Part of a small language model's weights: learned positions.
Each number is 500 + 40 x the weight over its row's rms, rounded and kept within 0 to 999. Layers, rows and columns count from 0. Numbers have three digits each. The size before them is the row's rms in percent of the matrix's.

# up: layer 6 MLP up, 1536x256, rms 0.114, rows 528-580, columns 0-127
# down: layer 6 MLP down (transposed), 1536x256, rms 0.11, rows 528-579, columns 0-127
up528 096:542516471572510466558496472480451482423505505511438470546526571442510581581607520480496499462451503446498468519503520492514518511556555494487513489495525459424447502479511466506513492447574542472523511558520567480506522429516426562465583459583516452507424523452520582534534495435532613495474529523507532458516528471554544528559498502472466519582590502524496537476485535489565465452509
down528 104:487457462445475399566467470487502498509400518479476512471518450505499463518493509472465496489506466486505460557497448589493484428561496483405531531472469533489527524525505553530555466522548462535556550461491469515530403497509494494504505484449509481437540532498514442485512460499484421450551419487488429478605456400485522506521477550480510563508474512510461521479555516554535540439486
up529 094:548451500512534560462521521515498480468500460551530458450462492524480450463481542553567464473514563545511482501477431426532535465511532481459464464523525504527521502437431511578448567480465431467506445514522473463539470537497548470544519520532569462529466492520516477469469485481477452521401523526533394570404417502539457458524484467525516473502461428452478555481478449520502492520503
down529 101:527546490506541522539521475540512513476520512528522571516458551521499551506501458548497505481504550477564526440461468582474511465555493504500457502498504468475490450458444489448453505564449506463443457570485422499454452475557484472537479434470499520500426552539512510537457544468550479549439483435531552459406528484452496564472512506471489503464372548496475522366514503507536479449498
up530 102:521531451509487483401553508482515504546534460519482559444484515470503410551443515497514547543451435486535528504532543475442457505496450566440480517517437451537490471494503476446454524503443475501548517528581547503460467569452426575483526519536474526503522526480475467437558454497517481484480570431551481452501485520539526510551503445426608442542455540455570496543513529440480530496500
down530 091:607541594526499485497484428499516514506495562451527517473541556461567513508548507539524529423490516462525435433492533562499450533484418532477565485528544525472456533457541547547487409462505544513496520532555552472450484504507477478441383478494607482404539527441492529519475507537434418450457500416495529525491470488498553548458504474482560539486525474505547510559508523413549442503531
up531 099:518483509493545530495475509539517563509481455496458492596553543568445523527404471499573489467480447432521561484476484512488436422493488509456472537446464424536493519472471470571486522500493487504512481529464479547508514458476511513529460530532514502553538520561476438507482498537589419576467535449492481500524434515494544520484488516462512509438593495599436498508510435527509568502545
down531 119:515521462520528545512426493501462514507494526493544525491505490468528521474482515479548477556517559478507501512500587426525518520506521461499489508501525526552577501582506464621450516511525501430456439521505543459487543467593475511519447537463540450518460508543498514395515489503500495484447579508520496446609477503550470577536581501410515492458507496484473470502528403523469524542561
up532 082:469531494507549431523503510463516501456492489446508492529484523518538458525478539466505451565534495485529483462492477517470512527513517504473575427469500512447494529443496480453445456546504546571509442514550475546472437492513419550475521531521509473528517598457512514452562421495545495504460434479556437547600511534530452508522469581513417469512533545519483499515473484516499496450514
down532 098:478493470505510425443464516536457546467414458498470568512522507504537544536415467438544563496392499493475534514412467492538571491540458546480487454447553481547477478489422529441452484508477605521526527539544522483578498515542556510481465545458448494479524504401529506525561539503504500513551472476466500494437458487500545624447486598486499516531449533492542437499537484492573488556545
up533 102:488504398501540475512503529460505433469469468444546514552560520476462412451431499531439540528489487490540480451496506582454533479492508477498469407487532508429567489483471546525480488574525462469452504513532477510567534496539494483443503528368479422473581461497465429473536509552431515444558525456458487504464486504480567557527502516536505537517545389486481437533586581496512542488500
down533 106:473470488531539532513410476526511500479486564514461473451452500597489497532473491531519493466572502523476532468504475468452606537516558486493444520526446506507519493508487471472536545499568535529528462506521453485546516460547484537448513533506564509508513517462463451585502512540493534501434570399553514532471514480406528588463509476505572506425510427591517544556474454503434559512522
up534 109:511433515532454496493543528501478470497526447463511515424487530514469518569511451557530471478535489472498497486474492526453502540505513499463468579534440426525522535489481466451473476526537487528439499504476514476466466503540528475490532527568479487469479453541559513532413511463583537512458525469455543451478475550483449434541435511537585570443509453483536463450576500493602438493482
down534 107:535439499483516527527435497488554498508529492513519514496586524528427445503560480457532556504516517514471523529503493537593503566510469505455547545480459522559499445476521555423464410458520522537534482478461516504439501484491445551493544546549467465417514517463579509514533500476549479509537451506508546561476440468489424545552515552508426475473528467533475467520471510453512469524530
up535 089:481480489550530565487520486515506497524556498508493498478461463486542495508456468470481540449466447502447516515486545543474493534434506586502511484541393468442438482449496466536545534547502482530504567434514553510485441512492488483449477433491428544507489506489430492416563486474431586454416589508474514528437455450535459454452468555526465472483522458480528443537532446494463484495463
down535 092:519542492515462538488452468511492525487534524499445503514505490468466481517401536540561482405447491505493486475473467418445465458559503524583478561500542460478537492454482471517587480479456479497489506421451466472468470475489511551480516427481474474484513530531528400497494488472471495468497527522449501530551427514496509482567552509460482500460573601529492476491510504473514574462456
up536 107:496462503495488503495449581499525496425519519568448588535445459510464504538418429500494460459543549491476517468481517467467459486528484475476499443496439533512559442405568460491517496548443491534478542553585492531514578411482523445454429534544511495579512582477459521537511532434505446470429558558469486476583496446557477478556513486461447516514449452489513449527410552459494490469532
down536 095:549418532511574562520583470476521499528514480503530439528478444519464483517598484526433449521467454570482525523519508547481476530453475519522476429504487536523445488503456457500535538455532501538516485537486518509546438562532437536607508475444520535500534479475495491458470467516485566473486497487543492522559440451512499502502437461503473502533517539464466456507610540511482524486488
up537 081:542409529539430492574412521448445522543501514502527470474444526517465517471527493549582450544444505470547502509511527493458486485489525454509517483548501598529488474525515509528489567504508452522498527451514478483491448459484487394557496495497473461475490479519475566538480444442513514466578482467452542466497483509437436524503409484469429472516532494558513481475572471518478456539454
down537 093:490530515456481535541494501532619520502515452496489460501492508469503494519588475500559478455482521548460505499476477522553436422502451523518502477548489412429505489485449474448472473522544495420547479515510531537536483574457483499556529528499561461533507492477486456545373474464463445530478490390554432536504455467464522510537525453474558445486459543466486525560508484526519484496430
up538 090:477525515498572549493387545418481542549506445479493489464439536445478507502478538472549481539449487373564508471540514471556537503431500539518521443495509561488490529505561481490493445531515453474513514461517564504457485449530495516548476515484502457450506461513513424517547527506506530451550572489539477478529489429480502498515501490503457477464460488553526544518437496523460458508501
down538 095:501553407478562506428462485514542436574486432446511521516489523475574479463487447458505551520512473454527484465494507491526511517460541455565591489451488441425488543488454442505497548424565438499534560482547446511472474520522460466504439539549507552570508536400552606513472465392544457499508454480449534448482482504502524475472505544511510520518501518415461533486548518476547490514540
up539 098:498547437471484571517538500499432532497515488491466437481490533500513518460504544486499549480443547517525507489490523559477549509431399472527525494499516536492550489416482540449499435477385458521496485547468478480564473483493521403485475526506532491514523483548543432522521485555545610502511494487500558496416411483524489538430474535477580500496561494566470543453537470514464523516430
down539 098:468486501474477439555531558574469543474520442514439543482520505512548508522473550534538539502489482518495539476557496506508547515425537428494501504491494578525520476486546495544429477519462475505493510511517482568476516506458456436470441536501531499479538527507569447480491509458479540458507455490503492454576543539524470531448488560519446467487533509483493575465540438459457460431482
up540 096:601466444513395522478454559522492491491526456508485531500490423455523514507520463518522595500434524511511489503483450530510470474475477510527526471510486481549552506606499533443467507534524424477391466510549515458559605497463506473513466496483461440560479477540572497496510472517556486502482410504569529575525460454530522530468443476484503515506515552477479495427544518534527529494468
down540 102:453550503490534506496450541490536438485426487444481581517505583515464584423471420399469512526541484474570380522547560440492487524455444516437422471525496625484578511470552526517456468478539492542431520531561477526519564550549506554491577470463520548493521496544520470443495473521469479466506490463508528460539532532467521504472525500494578528558449472509499457450484487502507453550491
up541 102:526516465509519398463534538525501474457526481463458461524482562494486479504481488448507482479494478487514491470525472551484553503469518564491524543479455589552483512536482559451488478567512455560478536539443551436500556481507459510532489525473466411523581533471487430446493549496531573513432464507432473486467504504526419510390573500471507455483515443497490459438447411476526564528511
down541 091:469532437540548427406535483484457504449464525562546542473515496520556545516513470505498563499472483489482539545502450555508447518528491481504490535456451468436515515462481458517505493486524428570507565443449543480492488511523542574520546478555487511439539454505448480432495474462477486432480586487537393501482486537520476481517498528467518491566469466590565455422467515502481521543554
up542 091:431499451515458423544456533520488542548526581460535582560460527460400450498421526497497525527505501514478468437472544395517521539552503551528518523456419480522508521525493522523507461513496470524545498536546496504546445440457459469553523492489536487463480521457457461493473580563483496516514486586483496565490502507553578452495481493468555563570482578544531521497533490481433569505484
down542 101:517546541449489542490418589581475503523461467479524517449522513414489438525543464371511512495539455517539498482515478559481536523471446468485486531535457455584511509526450451507543476504483569492534510486510489507561501497474513493517612389488527541545487480506598522502448447484495452447455507469546502505518492529479526422502511470453497494519483503442500486462566487573487515471508
up543 095:508468486493577521512557556507391496496461520494515505489498497553482501556512479461519488512479487427436502486440492568508530529475467508489493529462435547503500481457512512520473541504536482520502501514487457477501436500493530508517511563507496528549487465460500551507440477571508499493506419486487501560459505472453480534479460542469546545497521523536488398524460424457497470451516
down543 109:509549460521541463515564556459489480541461522545528512450488528448414530542424532492496582402494426559544489532461512509474479474491442467549432548489476520510506413494521480517584510512478483559482445425420495476470466501499507432487503476489534507459492498605602448496477556522558445507447547547470494446463538523519564475540432570590511475459562494508448481431534498509516548497451
up544 093:482462486517454493482539489524444510489526511437530512438448517529523509519475526563517506444464515580397485450470525543472451489528538521486466485530541516507526517597504468485541494418483482572422541500522504505486448427542590483466521538514555475555429518470502492563466479467476519504494472494562572488429519580439470480524524511513516560522517506531528486441464482494506468491522
down544 100:505480548519460462446519493509503428435476496549552545427496494503475583470497402517495479501572382467556448471455546498490516540478446490476467487480529483506510565505502500532467428489520466493486575510562459468487493518485596563527465547444543465538512480507536519430469513426453514445547472526482514530502494497456491568558513489496413509461469535490442472467480592499483521495570
up545 095:498516494521487454478468478520466516449492498514484555524484509538547470528456482497485482509472490449498596489505483549477508455529485496508487481578419502473453442461556446490442417537408526448527491515498452536435540507549513459511430450525459448415512555527449488485553608455544517518487436488547555546552464523542497573518491490478427409475548549518590533484478538510567469483494
down545 092:477489488439595484443516478425453431490450490494465495510454450518603484506471480481450481551484502534506475468556487520531509537510466492502509494543574502635517434536503526534522493529480510520509487459524474503452529447380510453464559515515437488444488485471531578494533523511452479500428526527477454504487560557497565472465549551511534538492459493487431521567472526502520523526524
up546 099:467447615506513513479452466497428514450476508529536584525471488505512500524454463523605445543490523485561488413500537454569470420573470493446516512495578403531568473516507550490467460534555494488552502445507505476560478456486570499430557514513546500499488517533446441461538518450561506493461505506453493531532505537464477492540517529465523432559495532464529508533528470417552558468505
down546 094:462461468524478459540493483486477419588555498490486491489406469504512512490484492495479492472447483543492580448463509567509535549493495484517473481502505513519566463525489463541566456515440498561516564557517512484411465564529435515472436474566468428529539487570487506537499539488547507445564585513457490499491538433472519486477490522519472494514508531472478455485561531483435503430547
up547 098:604464546543477562485517528483460481434529521525500492557503478497512541513526498482525534430530478534516535461561499502506525530537525493482472514531592492538525429493569454487542552587479471427508568500463505446511469554528485474575510503520486535540491540516509510514507470435476467514541441445449461473574484514585435452452475557542442500554559532531538426522442506489500482521509
down547 098:438481519406491466583479494510459444548460482453495446482505479505496485548516443506498509536506529583514431473476550478504541476410484509540545495517489478515451480481558564491492448497539418556448550532499455515498475536510585533548493443496505537467540495550483449543505533483457513553457540542505504497489568509493530462439537457565441415450429468555484565504530525554518491480483
up548 106:466563472473530421575462461480450510511520494569485484474489500486583476442506463538502514566544499443527533470453459528504438443528492529470462492521525427520430535419410405459478475473516532536481459540517495485496565487411528477500483473562527501450540477497377508535519481418465523519510540487511553531453468556515522570510467447513511531550531529428555495457506455507508544543542
down548 114:474465458463491541500476522458497497523553511459468572499546463434507509485526462544459469444500524551507483523525485489490435451498547481450516495505457476457466467429534554500478481430491556540462499513471521506540508512586490543454427505465405498514580518580478483509455495522472528469493481535554444542516431591474480452462482516510382451469441502497435468518570434545492606525554
up549 101:539496510563470516463552529513510481508554507451436419570443460530497470567516530512570471474515558491420469469491529447515512495556563458405515464511495552472441482482550434444522508549525491511493539560497531494518530539484517488489433507521528531474481460522397483550494517475569487508475490487440519458496537469417477522533554491443493500571493511496513508508532508544485549485498
down549 113:452589500510446477482545444463507532495515531555603538418514509587473524494506443517504499496529536489492432512548461527569496519476578452519459550528425503526404507517573461469460449547425459484480473486499467515522456539498543507478481452560481500499430476468467499548504471459490507477509511520450507534512512522506451480480478499534475494431461442487467480465535560520482506482469
up550 092:496529495503585420450531493461531434543479427487526498404522363476485472449499428533513524561485506490513488495576511516540463452500525560509477529507536544527553485490514519431489541420428469460572468546552519477450485472451451567487543546500427543448492459536520558428528428541554536478496537515507480457552459527550491484468477559546564512515480497530524485526460504578481507492550
down550 096:489450549572501443523484490551506455500455509604483583470515480529447470450457520492487471431499494391502521509522509470497518466532518438457497545506547508477490552516438450542570482501508491542536442449506556550440458532486471522457530542500456504566564515535502506549530443560564488513483506524450506449489490562453442519462489621512514502442450483447462529465470492475479478497487
up551 110:521448539494482488437518437497553497548496510532516472458567469468527437566469510373535515501490502391450434492511503500475502492408427514429561415422490448464518516500528502494384502540465454522515513488496482527500457447546488530536551508514502519522551533522483585460514500452527479581481524454484552554533575518489485456486502503493595489504409490513525518571501522479494519488460
down551 101:471440480518456483509467492521471409473472491558457379480503503540500482486512564466593491501478504447499453544543522491583523525509538541468479489476433437487494512568511546443419539525489532499468479491504561525570540451438561496620521521440480446472535506421517516477491412522492473448508454499509492460478509542521504471470444484496449495501500439602472468512487443576460489532521
up552 096:572470486507474519551548516549472467534432490539468498553469435576563496558547491447548586590412536436389568469574465501503440505481512435515509543518537510467477501504544504493482513451513508523511527503564489504452455534485446493554501426453584466611461488467537525480469512524484448477457502439517541505448471569474540441521460491461464499501509461521506564466514535527487478503524
down552 098:450452586463439476545489468522567512534453524469499515588526491531491510579549445482469510451478508478627581535465472511478517530491475520528564423447552432537477470477502474524527537494503459492458511493454445497437527514616534468440537597486490459485484482469510465504542488542480467472554534517511561511507475479468543543498525465535488456505491542438418550496544528491531583537540
up553 095:587507409482518488531484505518493503462478505490489511452494526533503486475502498543459501477491507432562474456483408433497499447517523454479537452528501521453502526486491537500525495479497461569436524528470470438467484483488504479457443564516523510471492532489446452513498489471490464485552464432511517514525530578524474549498508485478495506559556532498496462523513482523490526528505
down553 097:514490529425528528467487480532525600507473549480436500458502477477477482527533513472512452487492495534485487487490477516425469575514485527539529496573449451506439486518483520529484530546519508494542520558505531524576474462498536484511448476545503520526496473542577529484481475440439469519497456427491462534531516473461413483467491453439530484412502481500485587548536507516384503533548
up554 113:517552507582564474530541482505464544432506478412453526440591455489466488522469505496532497530512457461478490499579461461465515505446457515506476477504518529488600475416534483418504525515515498465516518526442460441486486449423459493499495507509477436447481519433511440555483523518524503504447510451498506507513500464473512552522498575466516480509517515402497452463526536558509463510491
down554 087:488548515554538548467449466567498471464522505452509534538469520416418504508474563525456452455457446503417503456509504487504460486474504529555518529525508519465416485504494551524445473564487477517511450504557515480478616468538509529510524551428463456485501527445524523476518514479475395494494471553557546489495536456533512578533522566456516582504476453523539444531468509505509454530480
up555 083:492433452483523564494441458440501504512426473452471552523501509543581509464531526408480491504482514405479454428509495485455561523496490476442451463457480528469517461504438468490501506493449515515476481553555536479498540503481532484532404560594497454518479445583506479547575512498501510496553526501506449485497460519421491454469500504550430550436588498503490581522498430471525437462504
down555 086:489494460495541467511488543575502503504491439453523497495396444447488507546451491489475512523448512499415449559471442544484457474556468463488490540568476499466478500538518477501558527410513502515465593481473565578519520452471508494585523526471497559470547483531537496596471448452474463573498450537484518482532584429488543530522430526508530482511497478533515498482486547492487540445508
up556 102:425519499522551462552506479499492542475445521584435528457494483511470534551527462474623552475456502503519491498530470541489543511470482504563489543552507489572523519448490450530482550541541489495535490470539511484479510538461528504521487502456539515507529567468542491553480527487541473559553556463597480461487461588508497463586424468473615518499476468525441503459409524515464459481546
down556 100:440465507479454591450528524496462486448478551552508460502527522444470514470520485550455485473539511545541535486491608435526454498533545374533491494483509575520438410532488508486516461489481517511495566516556561515477554517523410619543478440494459484495529539492508589530574509518541458471448486546493481487519507503494499544383524493406498537553539525529467512535561478528473530527509
up557 098:509527492489458497501502534487459480484539576487430451487450542509549470425498512501509466508512535523530463467443551496493517515492523496553561580457530460567507576482562402460520473590504514505447567475504475499533530548524533479494494533501534564464465458435444452561578476614511412491508454486499456484516480481458506507458487505462507408522496529524491501501538562558481432509482
down557 095:522534515527478458447462479547480536514519514456542542506446518449461483519481550529493518452488561512514488509495533498477596487465516505552443507473524461476512482494523512452437477449528528411560542528464518502473519509474446484566520491451474522486577559545508432526473433469501525500477425480473514518465557444511512460496472484484526562536521507505486542508527472497531566543523
up558 093:546597488519454505582474535470549509491557492474551462488487542512524443505461558437578546476502481510541488534471455526535451489502464437482472516468530450495527521427394497568470433583480498534497455483448503464535477521471474493452400561471420511525429451593506486530483447555520518535429569486495441519503498538474460521512490436438550552476520556455561493483462521450523498525506
down558 103:507517537479514492478509485563566551503469491498516502466518463449497517546447488547428533492492524499482465446562612446482470555488471541529495483520511528512481553534494515465406482520515493502430528505570456515536437481563506494559356471430491486539499466518513549575530588465543438493454493410519586431490470414537473478492464481456437515528540443508509563503593553549523520519417
up559 093:580471492516509473492525566548489443475485541532450482535467506482459510475469538522484504430535483484510491460465579477424531497506487485492543521494504499503542547473572495506521481554535503450493589498502463533478527529547472467528492487507501426458532498484475522487575518496553459494588481509454529508540496482478509450493494517490492490470540476456485479536443478530530499519489
down559 103:465480458453558481483533560456532560475522480479483540468494444514467546464524465449441480472533577497502487532540589492465495451555468468493479542446531537518441484508489480575519467500475510565515431558434451551489538447475483496502575477524495486455501485525587574600472493481461573484486506522510465501559551512557523440538531437503447477522533585526446521452539437433508509554444
up560 094:418498494495465508535517469460439493431469543482502458468508455584492479480493543611526490530488491458578522513433499452491582556491440500506478460458477470510524521454576454471467460568510433492531540474471557515461468485528491502543521512504546523554517461489515497513591476534540541430491481481539506516473526546477446435559426458522497439496603538487481533567507533448572503431490
down560 100:511464481528572499550507532503515478529517464448483508453499490418529469535525473487479458506495514574450508540500533475507415493516497536482555417562457485500548502524508510448513522444482482437486405477560563441503518514477484527550455470460433557487554569535440464545462457608521421517437513449529572485543511421573481513519455524517496544489482465482489560492530527456555491524455
up561 091:508581571467495543521454469472551517508582480582459550490465520493516487580517513467525517456502458472494509426478530481483473461445487503463499490514558435516499515569560495503543455493527470541500545502545560426522468479509458492578447494485507423498556456449449478479605481479475547492515490487539501522516560494477531605427529454516502470505490552495520530555501541471479438516479
down561 100:489511554439438428493569519502522502486507513464440445569523541500476450528506483496507480489523468477557517535521468441549471455517463586482497463563451421460531507496495441423541413481441514431416484571541554460505545498519468463537530484542481558529487469502487588503526517464545496427545424605494509578467531537486480534542577505476489523461525518469549535568456522526575503463570
up562 094:455491451533453507460480561396532430503547451605474412516522517459446508491529460517410482524403497540425527528517487490486514557536511509553518442486491533518459559516494506504476478443470488489530462537503506534513522496510551423410391488514449523564535522509509445550475570533527566465480502528504495450521488439452492445534513496529448519509441441504484483467496533497456552463414
down562 103:528431514514538492521439563500485454536419446504511496490540431487499468472455437530505533548463489480548513544473486550462450464503503514456546485539520463465483510597492458542508529511574420514506521495507514503503482509543466579468500484510492462457463464539534480574502488549513502511552530505540513490484466470485566466513492509439419423429458554425440481495480518479419574514467
up563 100:552532469489453454445474479512561527541458539434480599540484479487510492505502561538486498451472535462486554514480503519473535520516511496505517452468509539459475531484562414489524505487478504467492525528515523506419578499514474613541548515512494435470550549553460439498508517539485491432467483527414510534519475448509526450442477550494490473527457511503540463459458492568529547587505
down563 099:502469535476526480559525514387532437427456481413559473486501523437472531548484579440455496467487436513585491505540495497516547478564518425494490527536532455454493494551399529456494497532500551463491515514564545532535518530474426542603526448518445489503540433459499518504442470512474528520539535515479573520459506475542486523499521500486484494515488451516442438473517532489424453481501
up564 098:482495551550480453528462502524546473509564545475478459524526480475521438538504503511521526466533553494464560439509470437438455573421559498533498519525466493539512424462512463488420548568493469528514512486522505477472449592472497538541496471519576511523501486468489516566543491495525515505570456492524490519553440511606420520459508476564484410491570461586490502464553496501476531567491
down564 092:536446506498472446482618477480462511595409524517553492505489462497495503558533543461480479460545474495535391601486545483456441558489524471520513550519515476511499459530461480568513475492480477517584542564490551470546503490545561488448519513510534462452547511481509566555475586458478492498507540475463569505512517505535499545551539551539600561511477489564550564496464474517456523517560
up565 099:433535477547484512508469523532453516497539553555463488511469455514486552512472522551523511537448410576502503526510442425508562492473559535523535496551467488552520488498464623491524527479489581418505520525438474543530525539482576478505565539475561439500406474462531474485465505538556497491536536493488456530487520488490504455439447536475464543529544475548522536543494457507539517569469
down565 093:475519501540536473422504447495490531443528425580537532528451500508443464513452498562525496534538451450458484448483469479504459496536603546492456444544555463619493519461539488493472440432530479517573469524513512457605463532516466549496500554478513490581463469519551517555557454518474463495497412482497445439523461457534397538484461468477509450481423507552486465525494487516503461538519
up566 093:566431505578565506495408523437555525494502410543451460459519530566498488519523479495510532537530543550461564430530506511468496491466517475515498531501502471460461509453473471471441507425568479522458560529514585461488538444538468505477505439506460473525467516520460473501528502487447515458444512622476525463526441563451432514519520500489499461489521457507473515495449534515534546554481
down566 094:540529506440517533520509453580521506458513507518512489492583478437461516512513500544496463437450551465479525472493517526541528527523577475490526437457542499544450454453576499472416541581422445508410472520467488440545552573492517511521491480519498548495458452507463457534560493514548509575476476502504527499464483549585517480500535556584489515480482507478546447434528512496543464497572
up567 095:510458535514513509539462458521458415538530513547515492445503497524490542552505491553413485433559528513467509493451548427386502501527469570504506500529530513481525592509499550469556526543535538537535519528439409501534544462483438453474491488548579492479568476532499551543533545451496531487497471490462477479566521579508531471501527533480504542482540511480487529530526480545492457475456
down567 101:525526447544534477494563466512529504540445537410476511500426528507521496419561439465527521479455500583513474483485503501525540512457522519460514462512515463557537437583510482557428519513554476521546480543475478453514483508511433539475451486538456504484435517508526534495458478535521498476522520519444462450464510485576392446517558498470528515474437488528547562462560532513491482501473
up568 088:519371532483512483502446499406502514472485436474467518504452512497525467509497507490452465521461535472549547502486485521498463527496473548513454455587475504492486479529468484536484535486543469448488521572558472463531578499471513517498528499453455466514442498499519534563520537490473447542578469509508578449538511506459566479472432556507512471456545504563516538558499508471522498517416
down568 087:461448472511484494501506403484445490474546529497512440515571460537552526495485555481494509585512537477504530459414494548592473524488545471447504471481524465507491521518461455521468502496477498532484493521513464516502484544533540542457511534577561487448432440483498517426482501483537477487464445500509437492486478551504512501508473495432471588565538517452540527421458466469461537411456
up569 093:496492538515515543528564512502508519515516528582446546521433509519548414487473474500513503523473494481530532463495488445467526512527503478492550465530479454497505498476516470501494448563519545525485518494542505476437459417499481503539454452480533512554488534558594542500513512532457500545501522512489360490467451505498509486422509550548488442535513497488444457541489528530570491543543
down569 096:559496509477398533413492578495508461535550598561503520473519477531495501487502456580478464515538406527500459542522471489458477443554492498517514563490499475520569500544490454502607538437497428465542474439501511472442470510493578469513471494546607472496446477464490427461462497492500578446530481426512534483546519501541539492530491540470489486537526540524507491569502570476512510473524
up570 094:549543502449442513520556466481473507498568543536471533370514620536468569512515538533526513543482461446479472487500475498470551494547520467416490555482495517538504511511522468577513434501555497507486503601525527509430448414469473512497466504493414517457460569503518484458468477489495482512431514493504505552478523517503498526491539457459468592398592552487506476442517529486481570521534
down570 093:472513532460559491507519470470505491467523462499481521463564526540494481573547494508447419529524438508536465528519413524481512531533468496512514486619515461460476507556519476527592518439463528463529509544568485400508459504568479530468552499486475555502436518463425490455504415522475494504551519489517526502467464505521510494651479477554438425479467459541506499530508553448528455534431
up571 092:552535471448455528480467491490421561447538533499469539537492461503494551519487503495497522521473554465429507524468463481509540507485541548560563486461521519496629518537508531471504554471555521498512518533462484437541430532482461527439490462528501513491418458476553522475454449500518496462492421486419540521495479483436462525468462527508511532483451569541474511431530474470450513479524
down571 099:503462578554511484556603522469493472544592539511554455413526538492525502475550528463503510431506512474476504497523472601517523511487521480542420503477499504482517565521528494531397524474538501489487546464511433515543457539454480473533472432455489431537567511450431452530527521471494456464498508490621518501541470511478469494524543427473484528513505522459559525506533520542455492461476
up572 100:482481459510499506498528501396510507557555537498548508515357484513372524546492458499513534501436526515536433428390503501552502570555496525478568463498517473537430540501538545434490535487431540481483475522436485559504480470499550482473510472529538573557453536547511487496446512503442522463497487481493564535485527540488526466535485500502521454516516547491564545492504513500515495494417
down572 098:487508450449594550500552520495579557517447480510460482483496518503519468499558493548561494452509509443531496470528398457504461526467559446478520460476474438473481533517513455604492478526433543439436468526456475483506465499445460507487533468508541549510540571516554457478533413492480458510523486526499462464429509475446483466425521507510516479459504503513534476491487535496538535531473
up573 106:464467523516508613498519548511533504439517518502479443402450548548540507439549495538566535568481540538366454534500509557452554520548501474491508550515510548494494562493478477498459483497526499552447598518499499504506433545474521517463417443518508483519526502464472473512486495476557452462566459510509518462536531514453513554563527493564473461438454441509506503513492484499439523532473
down573 109:505592532459504510520425500491479498526482490421432458516509501491521514512483515553442491538534506523543494571591570483507511454530448439557513514531561488527563497501504488434503548458511504475560474493522517484499455534422498564483501481505464420511565486516494444528527580483518421465503545426542495457577456478577467501540469571548494494452463433474440490491506444479496534480443
up574 095:490522518503529470532410471509498525406521543494465526534500476469475523538443472454520495477483531493401461465488499503497425426434521507504458471500552481469493429462525481493471472489560531514417555534547565482521578509484505471532456475477518540552448576479493524567480519503483512473494499489508482549473493469492503477490528462535514524464431512474474506554444467547463553518545
down574 094:536457469495498503517442495528506512452488451506517458481496505464498509481553449582479529465533544479470509576429540481488526494574409520409498499475442481501527558506542520492430486524493518402488442505466487492451486447509489468399588558497552459473516494533476480556577372579504495537552518504530571551421509446497492554566465488538513495522559486484520535457510392475469472444476
up575 103:546541501504470539478503446487535563537493527452535442512462529511495505472515458372523505537455474491529520494548478493469456602491522492555497470522526542519505509446460474514511563478515544423527538508554497515534427459494548459421519486439505540601443451448480499467526496450527486441481543525481520556488592430523571507527499484440501437490565500476396510388580503537494547519579
down575 095:503484473476461466511477478464518538367527450588539500525489513493516463499592476534484491495451513452472560453426489525501509515479578551464470549485483533533569542548507503439475506497430529503515493460461517466498501483460500521568493474514483475519483560535599538517412544486458463486465468503492573497474539482447482517516577479486398527506496558518542542509482474469511496464463
up576 099:562495435516447424472434511514560476500485484530495501517557499568555535561495519498470478542483502518475463468542474506515513476510505574457493492588535466532480517509476456452403579459408463485443518544441556508571475479457547572466492457453518485518521468466539490549471466562462492507479497462517537526542449566511470501524561460462477490572521464527500515389547514447471499492531
down576 114:477569497561566474532412519529508421529562492451461502473512505463538487488474467493457490466435510497497491511507412499478530578522580502425479534507524495416471544448423560451534530441441520488484519521489502501434490465522520484442532501449459479504498456519614517513548497508524518511486471485505513564570521543545504513567535504497489497462496429467542492489497569525494540477565
up577 108:457529501517459454511489519517526445421506441562522475532557529505468427492560533532497475490566562512492513540467507538559550510541480551478561496521515492541461506392457508492447549571488536466445535440523467497451538483414426495521503502517492532546450576557499499532450480532442533473484457494463494468494533512588469498429519547522522529406517487483455558509493507456452449562402
down577 110:477528423535498436557452517502472473476496495506542554484481576597499563477554417427498475485501443513561539541530558489559507488513519475424572517555494504460531562450521504580522500537546559499436504497455517512511468479512508499534434440499449488503486504521460523545488500431438493530459498526474506470563532491478490454525450488573540486488514390563562391568584516512431521529446
up578 111:509545489502461461543489517485442427543546469590483461464527536535461550471505546531502467537508507535419495509533434495562508535518485519521487550464503512588458489433417422470518428530482479476545491446439499478527531547506534477432485488575498536493480524467526480504491487519501422521529510505452515547424523485471481502471474477458543485568507511495491436567461627501498536519475
down578 090:491466538501473542495518498532437537455466469421574467458394481516470483520508541485511507510578566480550471556498513517410500490460495549451485517506514470448499544557478509558426433473494518534486481491479477487536462572529465516506553476445474581501564456565509505521501504510492556522496367468514414495470412474506497571509468500577493571488520505533505546505518446495504472418469
up579 116:521518469481508494474496436478572519532555525492483532509519470494484499545438474515601503483518486470499462500572522473537442504514531525494465489429551523506508523490567494472551477507478511480441478442449533559536568537490544509460506474511487508545464595503462496469516500513499513506588502451504507472593471561522426478498445553533513528540471505467543574514543466493516490428561
down579 108:493505541459545546459498519543521444513587509549531485462486495474512507472520549561450449525438520468412495482468497459455471487467491540551488484452526443490521511515565547485517518426460515453531563484498536460481509542545545447506456430486473499402473483527470453434461455470481509486515501536395565505503533505473489539453378559530559484448487479470521493511542480476522530512518
up580 096:484510490495473518449505525400533444502504494538434459536449539397473469450505461482499433590445460477515508491507502520452559547489515558479532504516475598490525541478498451500550497484540476528404558483604448436525530469462518588507472506495490497473541435457546489501511441506535524511521482478475500534474501488501488495552467533518488540509476527525525469475584577499453560457472